Each number is 128 + 24 x the weight over the matrix's rms, rounded and kept within 0 to 255. Layers, rows and columns count from 0.

# layer 4 MLP up, 768x192, rms 0.125, rows 640-671, columns 144-191
[[141  86 144 108 140 111 153 139 109  87 116  95 116  78 123 140 144 124 120 113 142 156 142 121 152 151 146 158  94 142 147 127 151 162 139  71 116 112 145 145  95 116 165 151  89 136 116 118]
 [129 127 142 179 144 113 115 134 114 195 115 116 110  72 152 185 152 122 115 127  72 125 116 107 118 105  94 121 161 120 145 107 125 120 133 118  92 141 133  85 122 131 117 133 156 138 120 133]
 [119 141 178 101 123 144 152 107 111 115 128 113 122 143 166  95 166 134 125 133 121 154 109 143  93 138 154 122 122 126 115 108  99 137  92 170 116 113 153 120 138 140 118  92  93  98 146 109]
 [156 136 119 131 100 120 117 144 138 117 128 124 138  93 126 126 107 164 146 123 174 131 178 132 119 158 139 122 127 121 119 155 112 155  62 140  98 115 105 115 166  80 141 186 120 140 120 122]
 [153 103 179  88 136 162 134 111 103 147 140 113  97 149 135 133 122 112 124 151 161 142 104 134  76 111 190 137 135  92 148 126 145 117 111 124 144 122 146 123 105 128  96 132 105 108 138 134]
 [149 127 120  87 132 153 160 151 144 138 121 129 130 109 139  72 146 133  93 147 213 149  82 179 135 139 107 112 144 134 130 124 149 142 112 124 185 130  77 156 149 123 108 203 122 153 159 119]
 [184 103 159 102 158 121 142 149  95  92  96 137 117 146  96 144 105  99  77  93 140 159 152 143 130 158 113 162 150 116 134 125 124 122 155 112 117 107 109 117 138 184  96 111 154 105 134 122]
 [114 125 148 111 130 132 107 121 132 103 128 168 146 150  94 128 159 142 124  85 161 145 113 133 139 133 134 144 117 115 129 102 137 126 145 179 144 100 127 139 131 136 128 129 101 131 158 144]
 [156 110 153 117 135 126 144 128 129 104 132 135 121 142 127 115 125 152  96 130  87 122 132 146 147  84 152 120 108 157 156  98 128 101 142 158 134 162 127 126 107  99  78 154 144 120 138 121]
 [130 123 182  63 157 146  75 126 105 107 114 113 110 157 124 113 173 109 139  91 159 130 118 101 145 111 156 152 119 109 143 130 129 114 139 124 130 160 129  99 144 143  98 134 142 110 117 180]
 [128 145 139 124 162 130  75 129 108 113 128 152 145 199 204 110 142 143 142 132  98 140 115 174 139 145 152 111 121 145 102 184 149  76  71 141  91 140 111 120 145 153 116 112 106 115 124 102]
 [141 134 145 115 129 146 171 143 138 115 120 103 141 154 145 110 148 135 107 110 100 183 114 138 131 163 153 149  90 141 135 152 142 110 151 122 106 135 174 122  96 138 153 118 151 111 158 160]
 [113 120 149 141 151 177 137 100 135 139 128 110 134 114  95 113 130 124 144 119 135 157 137 105 133 129 134 126 159 150 111 121 129 105 153 138 160 107 135 139 130 140  93  95 102 129 124 127]
 [126 135 140 143 167 135 129 151 156 106 113 134 125 184 160 115 128 146  87 125  96 134 163 160 149 117 115 131 167 139 143 126 107 127 137  99 116 123 149 114  97 102 123 144 117 113 109 114]
 [114  75 150 149 132 120 140 159 107 161 106 120 114 104  83 122 119 113 117 146 153 129 147  78 138 116 134 119 121 116 151 107 160 148 146 117  99 128 168 138 109 135 220 141  94 141 107 123]
 [144 104 163 123 143 105  87 117 166  98 123 134 145  98 134 101 107 126 125 130 114 118 128 156 117  93 104 130 132  94 181 114 170 155 117 146 118 109 155 139 122 118 120 112 117 131 156 141]
 [116 123 142 136 123 172 144 137 129 110 161 125 107 145 110  89 146 130  88 141 108 144 133  97 142 144 108  96 147 129 123 107 105 118 114 101 135 109 139 100 140 108 145 134 130 112 126 117]
 [152 138 105 135 163 130 124  86 113 140 169 175 110 151 127 118 103 116 128 136 129 129 128 182 128 123 126 143 129 114 129 134 169 111 135 167 127 130  99  96 166 165 109 146 111 130 153 138]
 [118 143 127 153 133 136 133 156 116 122  91 134 106 104 111 135 116 141 124 118 109 109 126 102 124 124 125 177 134 111 144 158 153 142 143 144 127 138 154 125 128 114 127 164 157 120  85 111]
 [127 120 124 122 157 149 114 136 103 169 114 139 115 124  99 124  78 119 126 126 134 114 133 159 167 158 133 136 110  80 129 115 106 116 162 115 157 103 151 109 116 150 133  97 106 127 116  80]
 [124 138  75 126 105 119  47 109 140 115 129  97  87 118 103 107 126 133 153 174 119 124 136  96 165 108 163 123 113 146  96 143  94 164 168 141 147  60  84 168 145 129 115 102 147 172 127 101]
 [103 141 115 100 144  90 134 155 109 138 138 153 157 162 120 167  98 102 132 116  75 138  96 121 110 166 137 102 117  89 158  97 176 115 146 113 102 141 105 104 143  99  84 117 119 150 153 114]
 [176 129 136 120 105  79 137  91 137 120 131 114 122 108 100 120 124 119 139 110 146 168 169 154 162  99 158 134 158 143 108 125 158 115  95 171 103 124 144 147 127 194 115 133 138 134 116 146]
 [ 98  59 150 154 108 146 104  93 100 136 112 108 132 141 121 106 101 117 180  92  86 128 140 152 138 146 112 144 126  90 131 124 109 139 132 152 144 115 149 152 105 136 144 117 140 163 124 155]
 [128 120 150 110 123 152 132 108 109 145 120 137 159 138 116 107  84 128 160 134 139 168  94 140 164 110 128 163 137 147 124 114  99 129 138  57 108 129  93 134 133 112 125 157 108 102 141 115]
 [100 100 134 105 119 112 135 181 102 126 160 129 120 167 137 150  92 146 135  97 110 153 150 150 120 113 148 136 119 111 167 122 115 114 123  97 136 142 166 145 126 147 149 134 113 170 131 197]
 [125 132 133  87 107 202 180 105 114 148 117 155 160 190 121 120 118 102  95  83 166 118 127 127  84 105 138 150 119 122 119 135 121 107 101  74 160 153 164 119  81 126 147 161  82 119 172 147]
 [105 150 164 147 164  83  72 162  83 160  86 157 146 138 126 135 206 107 111 155 128 139 103 129  94 173 162  91 119  95 132 153 143 166  69 107 118 127 140 118 112 147 145 137 119 115  98 149]
 [128 120 139 124 154  60 124  95 108 130 127  99  93 122 142 102 134 150 105 143 133 139 131 156  89 142 121 122 117 155  89 121 165 120 129 139 131  85 129 112 165 145 132 145 155 141 122 118]
 [147 164 110 140 125 143 113 157 112  97 140  95  87 137 141 109 122 104 122 121 105 168  82 193 143 109 126  84 111 159 182 101 126 141 128 121 137 131 170 126  99 120 125 113 137 148 151 134]
 [187  97 126 163 168 143 104 141 112 105 139 184 130 121 147 112 107  88 162 115 112 113 163 156 107 138  86 148 133 155 107 117  84 141 130 139 124  99 100 147 148 118  98 129  93 135 129 121]
 [125 164 124 152 152 109 131 157 114 142 157 122 133 158 149 147 121 104 140 172 135 118 116 133  80 144 170 131 135 137 141 110 138 113  86 162 146 117 112 131 147 141 137 154 162 145 138 161]]
# layer 4 MLP down (transposed), 768x192, rms 0.118, rows 640-671, columns 144-191
[[108  85 124 124 166 139  95 125 108 119 162 135 131 135 125  69 119 155 106 155 128 148 112 123 141 152 134 129  90 106  89 105 157 161  91 124 164 107 169 104 152 110 144 115 137 177 120 116]
 [126 103 153 105 118 121 105 144 165 120 184 162 104 108 122 132 117 153 101 102 126 119 108 104 123 166 164 123  97 130 100 123  93 126 154 128 118 127 148 145 170 119 116 107 133 147  99 155]
 [107 131 104  46 105 128 142  89 130  94 151 127 137 156 105 113 147 107 141 156  95 155  97 154 107 122  92 131 157 117 149 125 136 145 107 140  97  96 171 117  82  97 132 135 106 115 121  87]
 [129 129 151 128 115  99 138 153 134  87 121 177 102 133 121 147 134 113 132 134 140 156 131  94 117  72 121 140 134  92  97 101 124 112 115 141 135 150 154 120 153  83 128 149 126 105 129 132]
 [166 139 141 125 137 121 133 144 142 120 152 155 110 149 139 148 124  80 119 144 193 149 139 138 158 133 195 144 172 134 141  99 141 128 100 131 132  56 158 128 102 123 114 100 114 138  99  83]
 [151 103 165 147 119 158 127 122 129 123 144 153 149 137 116 194 117  92 138 140 100 134 112 126 133 134 134 158 164 144 117  80 144 124 128 143  74 129 160 129  93 111 116  78  91 123 106 146]
 [120  98  96 153 119 183 183 144 147 153  92 100 125 122 120 130 118  88 133 146  81 131 126 140 129 129 115 153 111 134 115 122 135 125 156 156 135 131  97 124 120 171 133  82 141 152 103 146]
 [131 135 127 128 116 118  98 138 100 116 130 111 168 176 119 159 112 113 129 118 120 100 143 125 148 124 143 100 115 116 124 159 162 149 146 178 140 120 108 175 137 175 123 118  99 154 148  93]
 [117 148 129 120 130 157 131 136 108 155 116 103 116 138 120 134 136 156 121 129 148 146 107 159 131 108 151 144 164 122 138 119 102 116 123 107 116  96 103 120 165 109 128 104 117 116 124 151]
 [148 137 152 125 151 153 153 116 107 131 140 127 107 100  99 162 133 104  76 129 111 130 125 160 153 147 127 101 130 120 120 130 122 170 170 172 137 158 130 133 147 176 147  89 113 125 136 154]
 [ 96 129 110 128 133 102 126 121 112 124 126 127 117  82 121 107 155 148  79  96 103 130 126  75 157 108 116 112 129 119 174  87 118 136 132 117 115 125  89 124 102 119 115 145 100 146  90  84]
 [134 150 141 154 125 117 161 137 179 124 129 110  91 118 139 111 123 133 123  99 110 126 120 172 124  71 137 124 127  91 108 137 135 133 164 132 102 133 144 111 133 124 172 135 137 116 127 125]
 [150 158  90 150 142 127 132 123  72 150 158 157 166 135 139 140 172 110 108 134 145 103 107 162 106 158 121 145  86 112 137 142 144 145 153 151 115 124 126 100 109 147 147 142 190 156 137 157]
 [122 136 123 125 128 112 121 103 123 107 139 129 119 141 120 142 129 110 180 121 162 138 128  59 109 141 156 126 155 125 135 121 129 127 158 188 112 126 115 171 138 114  90 134 104 100 110 133]
 [124 163 133 148 144 100 141  89 128 141 145 145 157 141 172 107 142 138 141 114 111 100 102 126 131  76  60 112 119 172 156 195 109 129 123 110 133 115 158 162 124  90 151 123 124 120 125 139]
 [143 104 116 121  94 122 103 128 100  99  97 128 127 150 118 149 136 113 127 164 112 123 129 149 140  86 124 115 109 102  98 115 102 121 149 112 117 160 119 129 158 100 121 147 137 126 109 121]
 [115 144 147 147 142 155 151 156 143 135 154 111  92 135 138 145 113 110 127 101 110 121 130 131 131 124 124 110 107 115  98 173 114 114 156 109 178  94 138 129 110 127 144 140 114 130 116  93]
 [121 135 100 172  82 103 115 121 176 111 159 184 128 105 157 145 148 133 151  84 105 106 153 146 204 115 115 120 132 133  92 133 101 130 139  84 149 136 122 131 107 134 132 120 140  98 113 108]
 [132 143  94 149  98 122 113 153 149 121 109 126 141 112 130 144  91 149 152 175 146 175 123 155 148 142 158  89 150 177  79 107 148 119 108 152 126 114 102 138 121 142 178 110 127 132 122 122]
 [130 143 109 125 102  90 109 156 163 102 113 154 117 123 162 128 159 130 142 146 117  96 166 129 140 112 155 147 134 162 117 105  87 107 146 138 106 133 110 127 113 114 111 113 117 147 135 123]
 [138 181 122 123 170 151 204 159 142 136 128 116 127 131 123 149 148 131 146 110  84 170  89 147 160 125  87 133 151 115 129  95 135 167 202 135 104  91 117 103  86 113 127 153  98 139  77  95]
 [115 104 147 126  86 107 101 104  97 150 105 113 116 155  84 140 113 125 120 133 126 173 114 118 126 134 135 129 127 105 149 146 147 103 116 127 122 147 113 141 149 104 135 106 109  93  96 126]
 [122 137 102 120 177 117 117 141 114 103  96 161 139 134 112 124 140 132 127 170 153 107 137 116 129 137 158 130 156 133  98  95 112 107 137 161 120 150 108 139 154 150 177 139 144 137 139 155]
 [152 129  91 118 117 115 172 134 108 144 154 126 138  50 126 115 123 107 133 120 142 134  95 129 128 135 146 138 144 134 152 130  77 134 100 148 136 115 123 151 122 187 102 124 136 114 133 102]
 [132 127 127 133  96 135 134  98 109 157  89 188 182 178 161 130 167 152 105 166 126 121 129 141 136 147 153 170 176 102 127 132 111 148 136 130 115 193 141 161 160 109 134 132 133 115 129 103]
 [128 114 136  96 139 125 173 127 130 163 122 124 138  94 158 126 126 126 139 146 149 139 129 135 130 121 156 137 126 136 128 139 128 150  99 132 115 113  92 117  66 131 118 137 148 125 120 127]
 [113 149 153  57 164 144  93 159 142 142 106 166  90 104 112 126 157 136  61 135  82 103 120  83 133 124  97 122 107 124  88  97 111 157  95 102  78 155 102 141 144 104 141 186 141  99 121 127]
 [ 94 104 139 102  76 154 124  65 137  93 122 138 161 147 122 128  84 110 170  96  90  76 119 186 118  94 102  82 115 176  99 110 155  93 145 108 116 137  93 150 135 114 124 134 164  46 122 153]
 [139 115 152  93 119 126 111 158 115 128 108 120 110 159  92 139 116 132 130  92 139 148 113 110 171 145 122 161 135 107 148 108 101 106 141  92 139 174 113 141 109 125 122  78  92 133 140 140]
 [146 125 142  83 109 164 135 143 130  96 118 120  63 148 131 168 121 160 129  68 134 169 127 104  82 122 140 119 136 105 115 153 166 111 156 152 149 126 135 135 171 157 115 132 125 130 119 141]
 [116 145 146 116 128 111 121 111 111 141 135 132 146  78 152 118 150 140 138 129 156 193 120 125 134 156 171 138 148 119 142 121 131 165 146 121 143 149  91 110 104 132 128 124 158 163 134 123]
 [109 142 116 153 133 122 118 128 115 100  99 176 110 199 152  98 149 164 112 130  86 103 121 146 151 125 124 128 157 118 114 160 141 146  95 145 110 146 133 147 162 125 115 104 135  96 107 141]]